{"n_head": 4, "norm": "layernorm", "attn_scale": 0.177, "bias": "all", "init_std_qkv": 0.0442, "init_std_down": 0.00833, "schedule": "wsd", "decay_fraction": 0.611, "dataset": "wikipedia_en"}
Each number is 128 + 32 x the weight over the matrix's rms, rounded and kept within 0 to 255. Layers, rows and columns count from 0. Numbers have three digits each.

# layer 11 attention key, 128x128, rms 0.136, rows 76-98, columns 0-127
066081172171157175152084133090186116063129137118163104195237081164190119117168172100085053135109143077171102140181132168083100211074089151087118090124205103145165121042125116136142163134150124177145159110127128090158152104119098100095038118119131120171111181140119171110132116201105138085165122131110168105106160103158183140150129066126137115128130153077095135087108115133142124121143
156227139173134085141100083133093112184127085141120144106144143104085106147150129127082139125086114156095175178142139101153136137067138148148099158143093147140137137149144113132136083104080095129139069165130145126079126126114087135098206124107110110132121162110165099146125110173108119074147130136142076163135164125114111156131102185144152099162117108106137095116135136088139145112107
155079133092157142203147107159122089134207109118126078131103131130131099123149225129089111165095136133077117114093130106110118097127133125145090137183171111128118151122160116116067077150172120108114155117118160154161078115153050145131112117133113132140142203114087149168176158142149137164102087133111126161147139162142124102136140187116111070129108129117119151111168118116142148107077
107137126104161127153108164094150105124201120063124130143081125120081111123138148128108105162166108124138148127148117092088154118142171187155085117151202135189123106079095100159129110094099127150170108146111174122126158171147067131167147125128160158102102123149113097106150164091165116092160136134146131156174123103158098180085134150139131104137163147111164138092113112102077146129089
140155112137101109131181156157104131148105140158144107120112142103062146134142145146069132170142152150081142121123119105157105117117115067220140128144117113140144150078134110152079145127091148158178097158116183112122155122085078109101188128163099120088095112149173085133149097096125121105150109133128072150140115110123058143118107181136130094146140119161194129149117110128141193129085
120089059140124171066191133081191108095154155167137113129159116137138159185055108111136099145123109103154115099124136124115189149107096151160153128164189145129152123098139072108116180178123088109117131082170099106138136145143151158108137206132090161129144118086144135171152170144111120141095192122139113104171100117079093119150154080122132094145125145111127113089155148130128136186152
098136094105109144137181134158099189115111091153184081099159156175076147128107121097071125155123100141093156136163075103101183185094080138135152103149146140168134151062134113141112141127092138143159136135115129159139117155126163120088160100099044143109103173106172122087079121109158131106153111153093110173115096145146081163126110181112137129138166085099160161126107106120112182178095
123153077063111104126049124065106121140190139087111144172151101091144099122141113126191122122143092136107082111133076107100129157134083156086126077153176156143124105170165101100127146133186134134138170165059090149132168146102099147109183133142111130081130130130163102131087173107128140156101103133130076125123205105119087132156145084169141132086122114126157146104097096152172137162131
134163100110168112148098138097129090147180127137156059154110109131068179130112124095093103148088113158102085126114155112144179137149144164171106102115181127156082122130128122122161151143108050138126117176106185163098211181112108138125167143103095134114078167127154110121109123130130176090144150123124098162177133171134098162124117147088120091111177159091119126117109112163115153140095
143142114152146149188161118134177095130105133084136121154094151094190124109113171143161084124167072076104211125127158137170122108154168149079159116094095139108099106103112109146165122139113119163137141132116158088121081117121111082111137146136135166117123085194105103167147122101168097124131149139117116113154149088143105116139100168153114130138154144142148143114164090085114139128111
138152135116198175137081125129214124124169114156132088145152128128139147148133117131162162113101127059164063142103126118107171117098173178101115134091133093167114099169103118075143121143129117144094155118109109122144128119180120131123099145101197116183127133154028131092121163178129057143126139130132170142200120101164114124135170079127118082156136153111090138120157110160091105085162
132154085043079114099149118113139188127123106148139116109129159156098175163140135129103171171082097110143112160115090100078204122143102106169184096138144142147152146110135112128101124130133150149151173155062109163110128147144156061094204121109089112105131107165129098057120154082157122126158097136104106161181126127117105139111128145133108079155153101145149144121114127128116174116132
098154058148126114108201143132116165112102130097117116106055136168128161130086118113155091186144129123124126175150132118139142113114117144149149109142105189112182136071168094116163156174100167137151120146125171133096130149070090103119183190122081134073078177138138057139103098091137134140112175149114097146169112117142113136097126142139133101182157141100129104127161103173144107135117
102104144085163099143134117088122090134025151123180162112079142192122194121086053137149121082201096138168167134147116138173118099153081098140134082118108125134127082137126139135112143125113121138120101114160129125150237138067169143130116157172108134121161111111123137121121187157070156113146161123128089079132118139143163072123101152087120119106146096147105117136106113119139101108115
104086183174116107130048097123117124101102139169124173146153116142164156076115079105142154116110140167155168155140137168121112175128107132086117178152141104104102114198150173155102093095145096111115130084153071101163154126153154131140102067152166114200169108159166151113153116152071110078126148121114165092091163154129157129107092130126157136100039114159130094134119135136138083105137
156060139163153113086133126110116126164069098072177175090097177175154145110094133159132114116130172104148182135146103090202120071113108094092125169134095086087150128153149137136101122193080132122114145099123114058130174109124100116103158150179164134173166155103145140131135146159115108035131181103108141077108156146122077094116154146149158097107114099096081123155113132125154112157149
108165122073071094161235129096115129138078107096165154113149112156132128131110133104105118152108152125111114081110140139079129170123036148164179088184122141110150149114149118138107116094123185112113089162127112128108105126092082081131114110119114120124094147152157123164115075115103132144166098138128102109154163126108137101169139167181116150128150091159104121149122155118190142123144
119096125133118157128138137108116142150109125117158137133133171160132063133167110153129126140153134114133114130143080136085145105140080163127095112188148097134133113132113121122138091126095073140083067158123106098126111104100132121153169169122115155124091151109148129183175158139174131145136097124154105109145096135130075118150164158170171074136124143079100148121128204123113102121102
163146116141123129077093106143132146134145140112109114135225141102148170139143134147122132158086127078167146139122139125118108123114150085082114163144167122100154086111094107162108108164137155154138142083129122068124068114180121111152093085098177139153162086121140159079137138105135083113166158112137168114136193137131139129104197028161149123118137161103123120113141148114127133117169
178148151122042129138188148106132105168069135122134099142117147109066139134129144133080108203121159125139118161122141142113102123102096090159141059095132076110170133090160132094160141131125173110128142184138145093115160124104085090099174128153075145085104122111151107153133091167086114154122116129143070113153101099097101140148146121156117089133137129183150123142126189129169170131109
110169142103147118132139145153201159167126071116095151111144107151145153129113135094153148129081082105159131169165171122135127153139115210100145112140082109192168095112118069121122124082111168173173108141150120124086167122127132146164118105115153141087150098113114133173142122099082130102072160194111124108136154130119128169084147097143137071105112200107133109132168131149131183158141
129125073119153079083167149135176205106124091121172157099130136143097093118127147099158141137117135176132082136124088164153129154116125128140119118153089131148147073141131146113192157119071119104122113095173053127078070117112164141101140151130109136133080106188182141115142094092138086127078105115139124136200113148115139113163144087180145075188120159122166163136175141110104102153170
109122154171111140131085115076136125117103132112117157177166097120131114166127163030207101109125117159072156109129088156115122127055135187149144111144164152109157140115095100184138115148132183149088149132137163152127142146140106100119130134152086149141130137127155132113091052148177160171105146172084164146113191084113132099118173106108114153165155094121144132085148166103108162151153
# layer 11 attention query, 128x128, rms 0.134, rows 77-98, columns 0-127
155144126126117098078128188146093150145107167180109115126103170058116170130090113111153135109136134148096109134130115114224092100095147085112121129156076086103081142120129152129162185186104118056112173109170105089121164118137089077067126125135186133106161115176099156129156123127134100175153111144102106098159123095153150143164143136120112157155126126145168106172130151147168095085152
167073190130104140156150141149042123136147129133137133162081133124137091117154111099104167089153133173107125104112152117123169066128141099145105110137086145143068104171130117133093141125084112143172132179184140175156095115145129112154084104145098108176104116117104195114131172103135125147097096120109105070202102121112096076192121117159157103171147137209130119132157080133097164129129
075122108102164153109104170165125118099167147144058162155107152069121071126138153154135136141146135115105074077105141132108105106144139139118138133144118122158095126171136116139192144082145133133138080136151169132170182093095134056111155089047132128150127091103069105171099134107178132135110154143125121132170100111175133161124143105140118131183175148138155161137112119132127145147129
116083159130091120104139140115144157132073107195123134113149156090131065100118118115099137154145163160108130092100103166167092153089125082096151133143142119150115155128187146144128094122109159086088130084159141106137126144146077108078136111136111151145129112138083202141125124079129124139121144160073153125113102109086118152143103104123111175141121136152130153149096118165188151136141
163108110140119110148164137087175148139167125104143098124119062134129126117081125083133134165124115152135109144150052133122163157147145166119051077075161130098120148147126074116160123115078142126138131136096104187089104162135126178137226178134113139102154122087152135144130106033153111102158155085116186191118074131147113158161124122099137121149113121079103174126109116158112164175157
133130065138141099044112127177124160157151142147163108159192122128077138129120090119098094120129119157104071126135086154182131173074151117110132170135133064114099120140163130157166168139157122126133123104109130109143113161115139116089104127181073143160200118126113162101050119117117150123141079113135169121106124144129142160112105080100136145120140115121135208090136130128122156166162
118190134135128109138103130089101100120195110127123159114131103109168141178089109125122145131130054147117147137115100104127174085170125138113124149116197167122152098183175140107163117097129097113129124112080100146112054116125122144175153175104199099061123137090078108111103103114113174121105137124182117090112163060123184095098143160150134138102166090142147144104142124104150123126121
127149105065208113112107144130140158130150082159106095130152147100102093118115129126152139100146155158073088113112128128175142178118127165108103112119163161132062167130156101112164152138164103115097177075150168153136084118107094107106161154146125162143138117110092098147135087121149127171166077183086130135165135107147173156160124104093168153100184125209143164114116133165127139114140
124128129153126157167175140135151110142073158117063140099148109115109087108126140140192095076154139126170100133090168106091077081132111181085134149155147151117138136155118131120123105139112139097159081183095150095126145119149142118103122127118118101121169098119108105168138124136223117103138133152179104149161105113134128119136115132179154128148115115161120099129130093084156154173139
110146169102157149122155124120145109091171098061112124140095120093114158152160139155125136092124111108130141097127155130053151107185160188121108101073120139162130080134063121099087149162097108141123148167121148129130147110125123127136154122115136125150075143184160102093140136125202136142060152130134151191212134142159106156150148111137119075110161116124122095157154151138079162086134
134146106083207178066129118086156168113174112179110104110149119115118138132142081141090169133115104131099124115141116159104150138122143148124137155093106114142085100142174153076130113149099100158110169138069161095096111118095103117107145136156084100135154120130134130091111140136128117123116153086121132147106151121144113118123121100134079150177142123112094124151088140148124181130123
116138099146158109102131131102156191137112121145104182097122123135093103139109154151119129130184154124164074128123169170155133145123140157128077097098122130103141162133159089115155142108127098114145151073120144107092156151111110155140144122110157162123131141187080122189198154092153117168165148128116099134085147110084136145127104078061127163121086103104152115115112146086167154122131
087113098090150148124153126120154146122133116099128117109174161174098112134091120187089146135112162150112107133157087147153115136099089123097188102133166119101094207115160105127147177170117111180120134085081168153112051155102105127103165109152193112142126115088105070150119160100117159113044150164107140179090167136065110162112111162120126124105122050088097145150086078134158130197117
139155123107093134114126126157099096097096113145139180121157118180155139095104105148119100143095162140126154161133112089121121143134109122155192126141088085113116124153069144107142178129124110145133152176196113129162157143106141140139112093108164089156184184121173126123169100190090157101106159099102146128092138138151102086158168170127151112071184101115137096157156172096173075125123
112109152140117131096195222163110171176124151100163125140128125161102108123080143128093179129157200149118108082161088122184128101137136091170181084098108096117103159109121096154131171133084100158133141148111121033191070150144134134172128162127168099118171089176140085163144138127163133114113165095095162159133143124110072097089152143143087125079142111107141098131114081107195115102120
181080106139055134116121100062112118173091160101133142073167149118159146177121095172112091155146114127087146158177138151090136101086089141123114188165129150085114128109172108134109136147141138108119114139112056120072163121104070149154106109146131159095159123132146125079148135166114134133096092091128133080114115140129179109105146109103095098131152146170125094153137133101130150133081
132112073130098144110155156118155132148152181109090146134111125089118138166138153056114099107143118150083097114132117134096100094119182140194125113122102112136151143163161132186127159161108142158135137134130113093183104133168105100122183167120098130082092091151129171121140143120088123128140110094136081148131115121164080128132106157092072090143135067150147146078145134105117115148117
122148158157082113079147169180131142112165119128127138135118089135150132178137128090173149155120145082142147118166079111070131146165140098101138088090125133180138144136069135098089088107116099139150099186125094101103191138119144133170134133093097104109144129111181103083115115146162146091164150123154143131158089076160074063103186126123098127171129172110117084167160156125117169138133
141135119083096094142185108121143106115100154124125127092156114110117129143112086126194137137138098144135188085110080149158150143068087085149119084176165091119115171118192144179096134127139176149097132083132077106105124106123117137135191149117103138112094127168128139140149115118097118125169119135112148182132163126070094155154114104105089098107135109143115080159117104174153160070123
101141086126109164146113115118130144155131147123107146079133106153162139156072116125176138141141085166154153138193127158173138088107181122156140118061117106128102172157150081141164169135100082092177136157087139099049113157104109166142094186119188132121136088142084044183135135099166108132113133134127103174127092118130112095129164083157134103117141148074095106143096112143182128169132
147174063118104061086181153134151177136137159170165103141096131099119162145148086165080126139134126097144102150165171124155125102129200152160081154120115112138128070166119112118184164151068124073067164091159095148113196128135181123128138135077123175110106132153144145156151112151127069157118106131110139161162124195131096160147121119096134117157134154103138077127140177110144066158141
114113103139138060138140140131141129143087131123113095143169127089150146133155130100178096144119109059093096079128116167143176177067140148157123089106135184162127106099163138152149072159105161121107109065143130148168178145111141155145102111128054171145091061104139123071103109145141094144129175117171079106118139126129169131101138090159160122113166067076122123142165217137102155116076
# layer 11 attention value, 128x128, rms 0.13, rows 64-95, columns 0-127
086135161137117092109158140107118141100131145112185097154132150113113077176136085025149095106110148139127097135190140130114108092135100127136133136116094169146084153139130121062127086090118079091092130148141118147192126122147134123166117155140171070067119148107156119089123150162112154139111151036096118116084092133150160144152150134196167135142174111117204088127126182141175129111172
063172130084094107122106136084102158221093176129090155107135059115144096090181203124121163105141095086171145112128173111145092159172107179124137154102077125109139135144145106133088116158111117142099089101113143069207113194183134164097098190009108077164150126146149128107131118111084150240161100142144114109093119176135123150133103116165109058159153165176165091069136143113123137128162
144183103097125096134153140110133126084127110087182093122090162140175150179140134177176139161173135167105120105099121147140136106108152131124126118139208109160097047132117104099061137131150119170122149122166141152122126109150117084126123136237156145089075119098140134115173142151143099059103113176123154097117145134088155083107077129125130143156082098107157126131107139137091123158075
160131113104145102170174161108123120194118147078153112112121134159132158122079142110141182079129218151118086085206116115066144150109139085190163158065157132130193130142131121106163164095127177149114121137140135097073129126159086200032171132124105070102023047092139150087128129139200097165127099138144087149027123099142100115136154116144163039151035183143081188106171149204085129122169
163152141148120100147047164130068117123141178169139142137090119112146141149054110123143159176124101149108157074106142133072106090085174128173107134111093113118138080133121097089096179190141134136101144092105085140165080100170129108094109157144137093127130130144116139132186138131128127091098129179116131049142121193122144181173094128153092113172103121104169138159135172171083133159123
108145159170122125088139117135124132082137138168142030096122122119141080091097124150154106230155096128083089127117125099182108139146151141103104090128136159146122091174138135089108127144153089112126166146106124143102150141133140070149170079159118179134133156058144126144139141168117129083079130127152196090115109149110165032062117125107064213108158098091150117163116165138103132142130
135148119085075093090149142159162110069166095043164102093079145094132109192154115178106142115118110159152154151133094120152083181112151123117087142134109158120096098133129146174108136127108058131206129065164130142102136097147135141199115120171108149129111165155110182143148134084142135108174067170113127087140106163088127134157132133160151164135161099076118104126162133117168129102140
058100125116131118150127102163116161150104130129120129157146107139116076134135158129110083094076138106171091139146155112134148100090091154154123095067171187112094213103139129180134066087087170138150087132122107138148180191088106185131148097114083083171163147189160083122075128173084147158126192139146101201096103078166120174104169146106131122205134140133098132120142169139159126097142
125167153148142148131138126034113142188108141149090100209154104120105133093139192127104117066113150120125134143138154125117123122153064123137143153138132122110188107125118114104105145133131150114081176173149118076159081137176095127036113120021129163094135093096137106102131117100162107143123083126128132065082161105146103116115147123180130118084088152172154152087165129123140144149180
096180157127151201113171122066175153151089149126091122104162169152094135074167147162054150100142115084121110172125136113194152150216078172112145095172153160125133118123136125138125149123106116076100137144188113087186157161151127125085108160021146165120136124079131109129121129099150096212168139086145137154128133133112115082063111125105136101069121096203155138061154108068141125172145
247138124117141063124115119094130073139198149082150082094128163145136085167087133131158147126152141170087203127124103118084113178168168088156065159103113084092148071142137100080109203156112081119103119117118144086138110133172098108103102171103177103101142153086140173096092148095152121134046180175115143082127090189107130173211153113163148058036155111116201128117145095135115120098133
127124108085114128130139106183125131111088156139160213080125118148119140134095130159080167108008156152133134054176084122128134105085142088165225142119155155137104194133119146159180128117114149133137098149096119082137134090120129192100163181106124107134025055162123118132155129139147164230210124092131126200105188136166136093091186119133095064160000175158074123116175118121116130102163
091094097104070064150110160139151104118166081104155141193103134125135120227087140085188084106098104140126111099116134132107154114029103122125144134090117139114145165123135148152184046124109106111205076102087155169132072087151137152130102133166122079124202138121150098104114142122023178120123142097079130162146177141161183185180122122197123139177148130101122130169121159186167126076214
125090127172114103149076195192149131118105125154110151182129123165137115099122121090175128154122125088062188125159101148117142125100118120078160123112118112162112161167125118166128101154146117110098150074100103138110190168158068114096141082155115097094118168099148109118187187168056090075124142078112128202126167132151137114154125142207157130205079081075100143190121126201080109134161
097144075112130129148071156140124128086131135127109144054131136123148036155188132144193126147156068117085096115120102102180055138143112154111116073089175133158096135072122111107122102102104148154114118156145140200211186079139163122113112131128154124134143108173138133140177114153071144150174189051108163047172142156155181175161125117143095174135104118120131115107088193104120137111132
189136183160179112183162150083133110113120137106124061122152165116104100091133135105136122124115088106193168127136086119099161075113107102209165153149188119159113114114139137050173165096127128116087128079143112099118136143200107147099148116143137020149175098141150161139072127131155144145104163070155115116095093109079130162086103135128190108168151111135118125089179125087093119131105
161110142177164131104109126145107118123148120172120185142158097167129112145134103129137129154087135137116120099101162140088143116122112085094203102118143082148147152135097123115114134127125139120100150172152107142112102115087147089120128113195193124124098149143132143135146134169094145044134151126109124126125144083159144077188195109110088126122108142114086144169104104133116126176124
142140113122132132144082103145148152050155143200090117125152166092160103142065137168106159121138162117086192124095055146163131109098127119156105144139133094050224045115131128106127178120170162134142155158053144070093053093111100121112161109113125194122131106109116109150107120147173089100073159222186168120110150110081143091110168133147091126078091127166099101165115091136084132141084
143108146160078133109140183118163131195148120073114058178182091191120143147164096132091086086115088113163098195120160097148145117191086131126147092133137125122105147149139128121125142102047119121082106156164162035145081212139083132138137092057152082101124122109144142111091113158153150182054054123141134147118163060118091132115162129171149120075142128154138128086142144129138138072172
098165095097092049142131109212110133177156134105183096201058100131144213143157109098111154107119139147134111120186189140083175115144135109168142195082140096110071118204121136165055142092088098153169072083101148138089121160097130125134140120166117111105150151137132169119184107079176183069133078163104069148082127120145117161159111134105101080203162139112135075106156129190086131092136
069056089172136187160197109064133172098161081153049119140184114063147124136150158141094113131184113114113123098045169146165165056136095136138138117175068142134155143131098137193163110162097136130160200094159172125084107111113083104192169166160058152064159145155115069143151118136124147115087104174126136173109109033066083090072150129050121217110148114095071117184118117138107115160145
160090108048141140111125083169067074099148089095134080076110115119148125118079147101139082111166119118162111124128111094124131206092154092142109155114062090073132106121133136163167132122116090139196137108113126129080149081128121120155164118127100101146150167162128140140160100086163223145106161180169093079129030120111141080145131124159094149133198163061111061149168190106182151090135
101108120143152116143123135155117112125131132110122112118094149130133126173067124108136191095125181153124084097159083115130114127091128107174158148067163106106135117105135162116136173066102148139192135087116114127075128041105112159134145104163105106063091066164136142126170103137177102128130147215184097147106112123121136103089135125119110072183071174078062131168203172138077139119112
094185091088079060115194143149157148137082154137181158224131113150144120161109124107171170099118096125111089079149147127151146098134102130103222077122167158165023105157123137142050066088101127126132129123115127149116108136125103127109154153134155110111086158131151118104129141125135148114097077114111145157109150081105120061037097139103106093193129133135125116120108183150177133129146
219120123124116121091196093132137080074142117139115149145176158122099121146172069147124085150073136124174154144060077132138118113122120117113128126194118117129136147152140153140131109117116085158144102131123163128137081128133161109186112108143177127139113168177093150147063111107141138072163111087127121090178145164117112164157152127132165147075150132134107144124118044081176128177169
125144123119054168183134104072156166128133130146100157130171126081159084141180138197118058107122131145172155065163148159135142068139158130154068111141112154110155153115109086127155156137140158171115175124183203140174140082116138105056140163146143134191164133115140140116134132076125123120148102105054154160082149131125111164152136131110111134102128116201151168092077104146106117109153
105100091112142167126119107110106127070126118063126182135127077050143065150173115105176063176187137175128203130144072119129086170116144145086104159141135126169157100110136105123153106100164106129160168122058173155086154143102191154165147146196138131128112079151132140099125110120043054087126238095116132113174133148114103126109089128132132152156202140092131121201074123131159131146100
092084097159067113171128168150145142148080159172152162126192144077149071139147127166138170083169137135158148141185098150139157077119086097138149107148110111135057127095129100131090089130118146118120116204152167140149138090108168100125120109143117134107114124122145150135136147166143087179163114076076135128128141155106102164164135139162153109159187123178104125113042154103155098092136
133133068157116165116117159114181112124107126092182197133104144141134155162157104165207123127099097214067120137096144119084147094068152093123155121117228133191094142125115102072139099118144125136109145106134105113147140130085158166136153197199112116050111105126123114114149137148099096171161065065083150146140160160118109137106166130156116119194111111120140209121076122141097122139126
132154152198042109101158156178185108156191081095163098111116158171117154134066063096067122144131156083193142156144121177178176096180117146134143142150093139101114175221128150150130146149075101096123084119153139154118142138169081082080090077083197122115202088101115122113108130096116154062128168073128120128202079079102131152151153118145101157045121047169171083145138087130116124105124
081099119129131112164112136086089144153164088173122134161144084114132150153080146116029081068087135107164168124146200150106149090136094108178092127149092123066206147112120141175104140136130108134131116206167112133092074082125123152159140074145136183185118061128134170129100091121092131093094171159162079102150165066137144106127145132102100178097149134126070072150175168140184145129089
146091113108164119141126163117087113098141112067088083062145151152118113102090105138087161158155129101133255175133093112123112120135178120140079147157088166129151093156134133133154210122133099095122145137122132119098172157186089107239106187182127117123017134124095157150157112112097098142146113128180130174100082133117107111117108129144192134082130104108091129178175120179095130136157
# layer 11 attention output (transposed), 128x128, rms 0.123, rows 64-95, columns 0-127
166104109120088130153149135069148148127125104149120155145143064125127105161122128114157139075123049140129134119110116125126130126142156121110093119116150106095125194176163092177135142145171112126147121111164161129144094121125093137120143121139092133149103138144142196179124000163073132132107085130096114137180165168140091164182066101093151133142101144192119136139100135176103121101095
187094067190150115160123138178114103109144118123060098145163106125071104100173103098115163081142128057113095087174162178149150072147155028132080044136167205103089182084153125126191100149161127168074119185164158099137097200128127130104118139085193130145109099073109129105155150121111098118096164121190143119189176136153071106117135039190146108154187104166157110118178161122133138102106
135130169088155093198104067099166163130089124164101133085099147120132155175088134169186088138131134143161150140126161104091092112118069148123154171171119056129131150103187121140132167092115153106196120168079115146117140134159147159119129113132103099099138157120158145108140160116151124145080110147084122138083084101122143137123113113062161134130146129135126121138112080114129216142069
144143190191101086160055115176204104097113119151073144154079145109191153126194113116127131112113164144095122100126138153101105122113188096142122182137101098162161184120093048127153157101099145118159125110083083095169171138111173182171084113114190052077072123111047134151171074062130118093138133125200125088077148118112080106170137183143188145175144110125168121095148209123108047125166
165140185103176069191099083119139067183155113129080143108159123134086137144104124135148107143108112137099100159146128110114129175144101066117096112147177088117104151152164106114106143089093144130152099157064120159132137096133146172136119127129106126103116159144067107142121186203155074163089133157117140152110088139094166119118100121163168068123123101132139123097158177155135147156104
158143156084141113148147078110125094176109167127140172147142121169127168116116143179128100134131109091131153163125117077098120126076095162156142156173136124102136110081162126154139104118166101144071135134172121160071087074119158107101176110151121136105129170139186063139104137175104156152081097170097101168147115094113195123122160125131093123106151136122123100122118009107162189133100
091034114067167104134145135116147082149096133080153124093133158140120163125146051144142136111109147156207158091132188167134134120169110155064163129128146115114132076123114144133146129157089116143179143148120169135168107134121097152108129110154100127127129152124165107113152046169138123137076142115097102170170106125105118126146099178084093131149121116123082135148096136150097122139173
162110107168096164094206133117193189131143103130136124145119067154193130107142136094053133182127087098110095102118088151157142130165189108134161150116099182136177112146103093131127075150158168134114156115144144073091142108120178128160102083146093158144098110130123168080101078068138114093171127074137149114174111169172072104129133097147138099167128165120133102138119094172143146065127
147162109156083111099101150178093107094131147118060117173149143101108123127139142136125173064184138097101117139152114143106126166150161090092099131151162154142128178148116097125150173116123086154093124127166096098151086200091130106117154147105192133132110092094064120136155121081116142127109106133168121090105161062146149142150141076126163129094158108161188209147120139070123152153124
151139052182100140087147202183042137089100098140103093153122158123076110107137159128135168101205163096115171099148135134167125094109108054092109111125099173125152189066104135148141120089160118178101115144174129111136118192134112068145174153094201135190122083132126132122148110060112154153099094157162133103142176063162108127118160114166128153082158129144147164152128073067159120157090
136130180126171100170079148089141065147113160159108136140161135100086135149088115159175143133062056167135131161152143182162106094178083128077111103176148067116108170140149160073205095088105117111166149177115118176163108180099105122088088111102190079147148133096105085171085037190103131150104139193117131143109168094076168136172065144175142106089131038162103131149106225107103120167116
135139106187158110143129142156113147114137087075143083088074139143151161137197108060138149131182161145082147104125174146082152106134184096172153101087097138168174171130046084127128159131121148098182135100111090103089179087149195135142121112135125066081092144145120143124171023078111063098155154062166170129084135148140046131110157182168127140202149147113142169040154191163151008141130
108095142100103112136191103061173108158149158120207109117199097130192121127186071065141126101062126197129099143163053154128122159182182202138120119110151094136089117166167125125119115174109141115149140099120136130107072121122113145128109090125073118088156182109140220149122066179127113067162144086082148145147096136151145167111052144101135126177099164158119086133108144177067149085080
118147183117117148149190076095197181130120166146143089159151088177117149142100158111165064125139146146064073120108119066053124188141139212149134134120142147169081144122130115094141166106135105132093107107067099128074113109188083155165127133124128165126129130126053168147118025174113126097105139105122149113170093127148153145119088153117129144171115182106125077146157149150125112076108
160115136107106162131182150108135147131085140130143101104113137149101130136098141100121114127135144161117139101104157178152147119119129127159099042121124092130115156088217133198139136171169113131175152117139170120079105088146180139143154173136096085113153156165125156140098084160109109105098125126081157158109083172142118105166105000188108102106125093125099124116119058153128203133094
142130144111151145103103127129169104121140100136103159138103055162150142122091086171154160127144088162102113114128123095150103120142156078096071152087063095110140153098142103121123100129122191143143159095082145189160188209097104113136104097167200124173094123106134121117123063104088135216141100155153143103096182172119129134156090099124149152106099144107171089102151118156151097188116
118217134126161133099089102094133149124132177170124123154125125120150125161056159112104121119131136151117104133092153076094134173093125171143157153156140106129138138147121177136128178146138082100104140092128096140074134126151144140122141166118052148078108110161114156115081127165117108125131143089130147109075112154118170113109155158126131142138076123133103186111077153145145085098122
084187172092144102092121086152131132201133126091102105058115146092143158144159151152141103152110117127091173191135098076147133145150155141163122142152165110141132124139092158063175129070124151112153137149134043159109130128072192094094141123162186130105177118127125016067124171132169123149126195144078081143092120079104165154117161136107110108080131100091141170097123158077177175127192
148140081143100092083143107151127133094100176169093159200181090128103095067138110103164165076111101109146095142123140134142168112206143156067097137096118215118188161140081102130157115148107053127117175143203161093158107206114103106095088124119161143154113085071150134129130144040088171116142124134164115079102185098155170117158146150149131136092165116170121148140122132134142076095142
137153109145162127185099082088173149155147102135073188117122104082106163123138067176179084098096137118188086140141118143109135099123179105083157150125123144116113083171170114174141095132076148108119137197089116074113126107129096168168050080139060128105090172079121149083203193116148141067138104133205128078175150133130085087149135203079147119152134127133118110151117224173071112137119
045155125118076134039123105144088142199095106122138179107111107118130138071096200121113094147161172090125107190135128069094141146139126157196159194109169105154173075122125093106084120112125139158116087121139169104164091155037152098069136089164101193104149123176177173149127255123163153132154156126082120136123105142144109110084121151088124185056157172076109093164107083128202176092137
087096151098163095138089106112171073162130142080139153128132112091122165070127109191136159103069125124166155158122180208106101088112170124148181148099111136146139040155124134125145085150146116162132173126101150167166126125072097123125099102124100138150143178158182013096128053212157091150135154148137107200172159162087099144115092096120115105110152080119136089122096124163068147129193
137123130101147065107109112153202123158125111119112115087061149067161175117185115143142105157123165160097149115108129133102105127109189093158152173136146076176146127128104060141126120141090168126153129132105124094137153091106178164154099100161084103111109152170097077094165124109167081106170147133141122111094072137112103099148167214136176125116122099099154093107130165186114080166208
163149055147107145174141058091151163067104133157060086114130118144160155126132106170170086096131137135188082154112114129061145088149135132111151145138151166124156216124129095171141149110159176122122118145138142079090149112146145127148092128132056122077087140108144181106201121092141125105145093120122121113139148153165108112075156140071142144115172161178131098137103076144092143097059
104084078087155167083111196142076089094156146113170151111103133124139156136091095102125170069108096178161144124163110103122146138154113185069125111125115125106153092159100215121108142144143106082168194093158127161121161152133110086066109173146116181126146119123187160140120117136092131160118134118087114175111126155105164116127111170109073131110086141132125167123117161126092074118136
116147116157117141165107172096079142160112090087091150146097119158121159136127143076120180154129113126158142096143093144195134135160121128124107129090123112150144139120199138128106154129171132141152110095127079102147078163095176142134160136148176065071177098095091170113087209106087139156120081096105172118104137135170136135171100027111098190099102143111079136143123170078189198108082
088101151105118162142129113084209105105137157096157116110109114152161108137144156128112120154123088167144133095118119131092122106114089176198140124147150034126070101128113196055140156196119137136074088069125164133100128070125172168122146120118134161156173128123183152099124255204125137140109109112080108177120136142101100174151122104132086146140081100101136044130152099128141120129137
112142115093088163107142091095131214087138090090099119090086140126154089146119132086172103124176132123150105068106147138179141095160127148104072082115141138134152156193187175137144153151193169149150072131126131143104105082137172138146153182115130116095131099127073182138111132103108122162187104117097121066119148192182094097134096106125168135136141183125050115108138128151120160074125
148113164135088113153143108075126151101086151144169120156143162133106098170114125057169088155189153200133096110121139142106145144127096109160137161139109064119104180120153143135081149154112154078148108113108122132121164046170170152117128105126124128118101144145168245181123177130117091122177139072100158092028111114136119106191110128126188147164118172136121111088124081133148103105101
100191149132185130114151149149062167166138104146128155110199116137121126057117121111131169064074122135134072107121100130183155159126110119058148094098096150122082084138111103127139106125101088140128179152143138132114082178115062063160110126143082141123166135105123118151137095038111174166086105187130134145204174111155187203124120255098082118114082150162069141177143171116116042168115
120172133138111085047141100171131112160183155120115156084095095115216132132147126131077155090108166094174138184141137126157157133141155160102119142113143134132128054220034093081129138171136085153095136124106145121134083145115189133170153106113092139104115078103156082064129224116136184122136125114115129104164129124138152159084140133117119098112070106118127203153074152143155118153146
125111176116154115116116112215137072154112132134134162142066143132125150113138142147150109124113112139106169133123185070103120112169104152143122162128069109116143112106040117075136134132103107161150116132085172112149137106131097176091134118175177085181157086145130078157132147182143127186023150174134107120157138117051070163083094173187139176153122101101164115127149156141181061118145